python train.py --n_layer=14 --norm_place="pre" --norm_eps=1e-05 --beta1=0.95
Each number is 128 + 24 x the weight over its row's rms, rounded and kept within 0 to 255. Layers, rows and columns count from 0. The size above them is the row's rms in percent of the matrix's.

# layer 9 attention value, 576x384, rms 0.188, rows 166-179, columns 48-95
size [ 88  83  76  85  72  77  83  70  84  87  81  93  87  89]
[[129 153 133 157 169 121 108 125 159 113 133 106 136 132 121 156 107 117 168 140 100 129 158 183 107 125 146 119 149 171 102  90 116 125 171 141 133 114  96 113 113 154 110 153 139 141 141 102]
 [133  86 119 135  76 142 118 108 111 116 134 137 130 156 133 123 151 111 139 125 133 156 102 126 197 140 120 109 133 117 126 132 116 110 146 147 141  97 128 151 149 110 156 150  97 144 122 179]
 [142 117  98 144 107 166 126 108 107 149 122 125 122 136 118 107 159 139 136  90 144 108 128 101 122 120 139 130 110  81 156 236 117 128  93  95  98 131 140 112 130 107 165 146 115 134 132 147]
 [191 121 114 134 114 132 113 139  40 122 147 150  87 145 113 127 154 138 109 145 143 143 125 112 117 137  73 100  95 122 167 117 146 143  95  71 113 106 127 135 126 147 125 117 115 119 155  84]
 [120 157 141 148 145 113 130 129  68 140 128 137 146 143  93 140 144 118 100 177 110 136 115 145 131 111 132 131 117 105 149  95 150 116 120 116 141 103 119 139 124 147 110  79 127 130 193  98]
 [137 136 123 157 137 136 150 114 102 141 107 109 149  99 134 134 158 169 132  81 116 141  88 110 160 124 157 140 121 112 138 150 140 112 111  87 170 112 105 134  88 156 154 114 135 137 129 130]
 [124 144  88 148 179 117 149  83  90 120 156 108 117 137  83 144 116 152  77 153 114 158  97 129 163 118  88 104 138 117  63 148 182 118 164 111 116 115 178 106 148 133 164 119  83 123 124 127]
 [116 131 129 146 138 145 106 167  59 133 143 125 146 117 141 144 121  87 106 119 113 107 157 105  96 130  97 121 150  99 104 113 118 153 139 151 137 156 110 145 124 131  59 127 110 144 124 123]
 [141 123 121 139 156 145 145 115 130 128  99 118 128 101 165 137 129 114 147 172 127 133 158 109 125 125 148 146 129 150  79 123  86 119 150 177  88 174 136  90 111 179 134 158  74 138 146 155]
 [ 76 150 124 162 167 109 152 116 141 113 148 107 119 112 120 104  87 181 148 115 120 144 119 127 155 118 116 140 134 191 117 127 154 132 151 124 136 138 138 111 132 105 120 101  93 146  94 124]
 [150 153  99 112 139 139 184 126 129 125 121 116 140  73 147 150  96 119 127 135 117 109 140 146 108 142 144 176 126 154 128 146 163 109 170 124 121 109 148 116 141 166 134  97 143  89 165 115]
 [129 151 132 131  81  96  64 120 102 118 146 131 157 118 112 121 117 132 123 105 189 109 105  97 128 152 134  80 108 145 132 117 140 136 105 167 170 158 115 170 168  78  99 127 187 158 110 102]
 [119 156 158 163 134 118 105 125 137 117 161 140 156 123  96 171 131 126 139  96 121 160 167  81 170  94 115 145 134 140 123 140  72  80 109 109 167 120  88 142 134 147 118 142  77 130 131 115]
 [138 143 132  97 127 103  89 141 150  61 111 161 137 115 113 133 136 140 103 139 144 146 144 109 151 143 123  98 126 118 164 134 152 156  41 107 135 122 158 136 139 139 142 142 115  84  64  79]]
# layer 9 attention output (transposed), 576x384, rms 0.16, rows 166-179, columns 48-95
size [ 84  82  76  85  72  78  77  75  84  81  80  93  85  89]
[[156 104 109  95 110 115 140 152  98 146 148 116 154 115 140 124 147 105 145 102 136 112 106 125 147 139 122 101 141 140 128 123 129  89 114  99 107 121 121 167 107 118 158 125 101 123  85 113]
 [139 130 122 129 139 114 101 113 106 157 116 149 123 125 116 124 101 140 107 128 132 118 141 138 100 129 122 131  76 130 147 172 132 139  96 126 144  85 115 163 174 132 118 113  99 177 121 107]
 [113 108 174 160 110 113 114 127 161  90 137 133 149 127 146 123 121 160  69 169 127 154 137 161  75  97 147 147 146 121 117 117 123 146 130 131 138 178 128  97 112 142 114  88 100 103 114 107]
 [112 168 159 123 122 131 103 166 122 131 148 136 114 163 119 167 113 162 125 118 116 104 152 135 150 163 104  96 130 111 129 105 118 119 172 131 147 159 126 130 122  65 128 149 132 142 157 154]
 [ 78 142 135 145 117 157 128 190  88 103 120 134 120 134 108 155 146 132 157 108  95  79 119 111 191 119 149  96 153 112 156 125 106 119 171 149 124 114 154 144 114 108 122 136 144 146 133 162]
 [152  86 143 135 126 108 133 113 146 153 120 129 116  92 157  90 122 114 159 145 102 124 130  88  98  79 110  85 161 130 101 120 113 113 128  96 132 102 128 156 129 171 149 109 101 128 107 131]
 [121 112 173 128 104 131 131 111 133 158 135 124 166 166 126 112 122 155 110 130 118 126  94 112 132 113 119 121 141 136 138 132  99 103 162 123 130 124 127 145 131  99 130 139 133 154 130 102]
 [101 113 136 122 111 104  96 198 156 134 142 142 121 137  81 153 126 100 131  96 139 137 156 137 144 125 159 135 152 145 142 137 119 120 184 166 130 121 195 123  90 136  82 160 150 115 147 131]
 [136 126 128 139 134 155 159  98 142 107 148 152 128 132 103  97 153 101 123  88 121 104 145 164 128 135 165 107 155 107 120 134 140 121 132 146 111 130 113 137  53 149 121 142 143 116 130 118]
 [162 112 149 107 147  83 116  82 127 147  92 133 150 121 171 148 166 110  99 142 111 125 134 103 123 106  89 164 114 131  84  87 155 130 160 115 191 118 109 127 144 128 130 139 133 128 129 127]
 [147 122 166 149 130 161 137  98 158 110 111 161  88 141  87 117 161 132 117 120 118 123 123  94 127 105 138 173 135 108  78  82  94 111 160 125  81 160 125 109 130  93  95 140 114 171 186 125]
 [121 149  85  81 151 138 117 142 122 133 140 100 105  72 138 162 126 170 136 144  97 158 124 135 110 131 126 129  92 147 120 141 127 142  99 139 188 126  92 144 144 135 165 120 134 108 104 110]
 [175 111  99 150 141  84  98 129 132 122 158 135 107 111 151 108 118  89 133 114 136 128 118 124 121 107 152 108 158 164 167 112 144 135 139 141 126 137 135 146 140  90  99 139 119 166 116  77]
 [180 102 118 126 142 111 102 110 125 162 141  91 121 124 171 132 100 113 117 126 137 165  82 146 113 132 100 117 157 144 120 119 124 127 120 139 125 133 138 108 142 110 159 102 127 128 139 107]]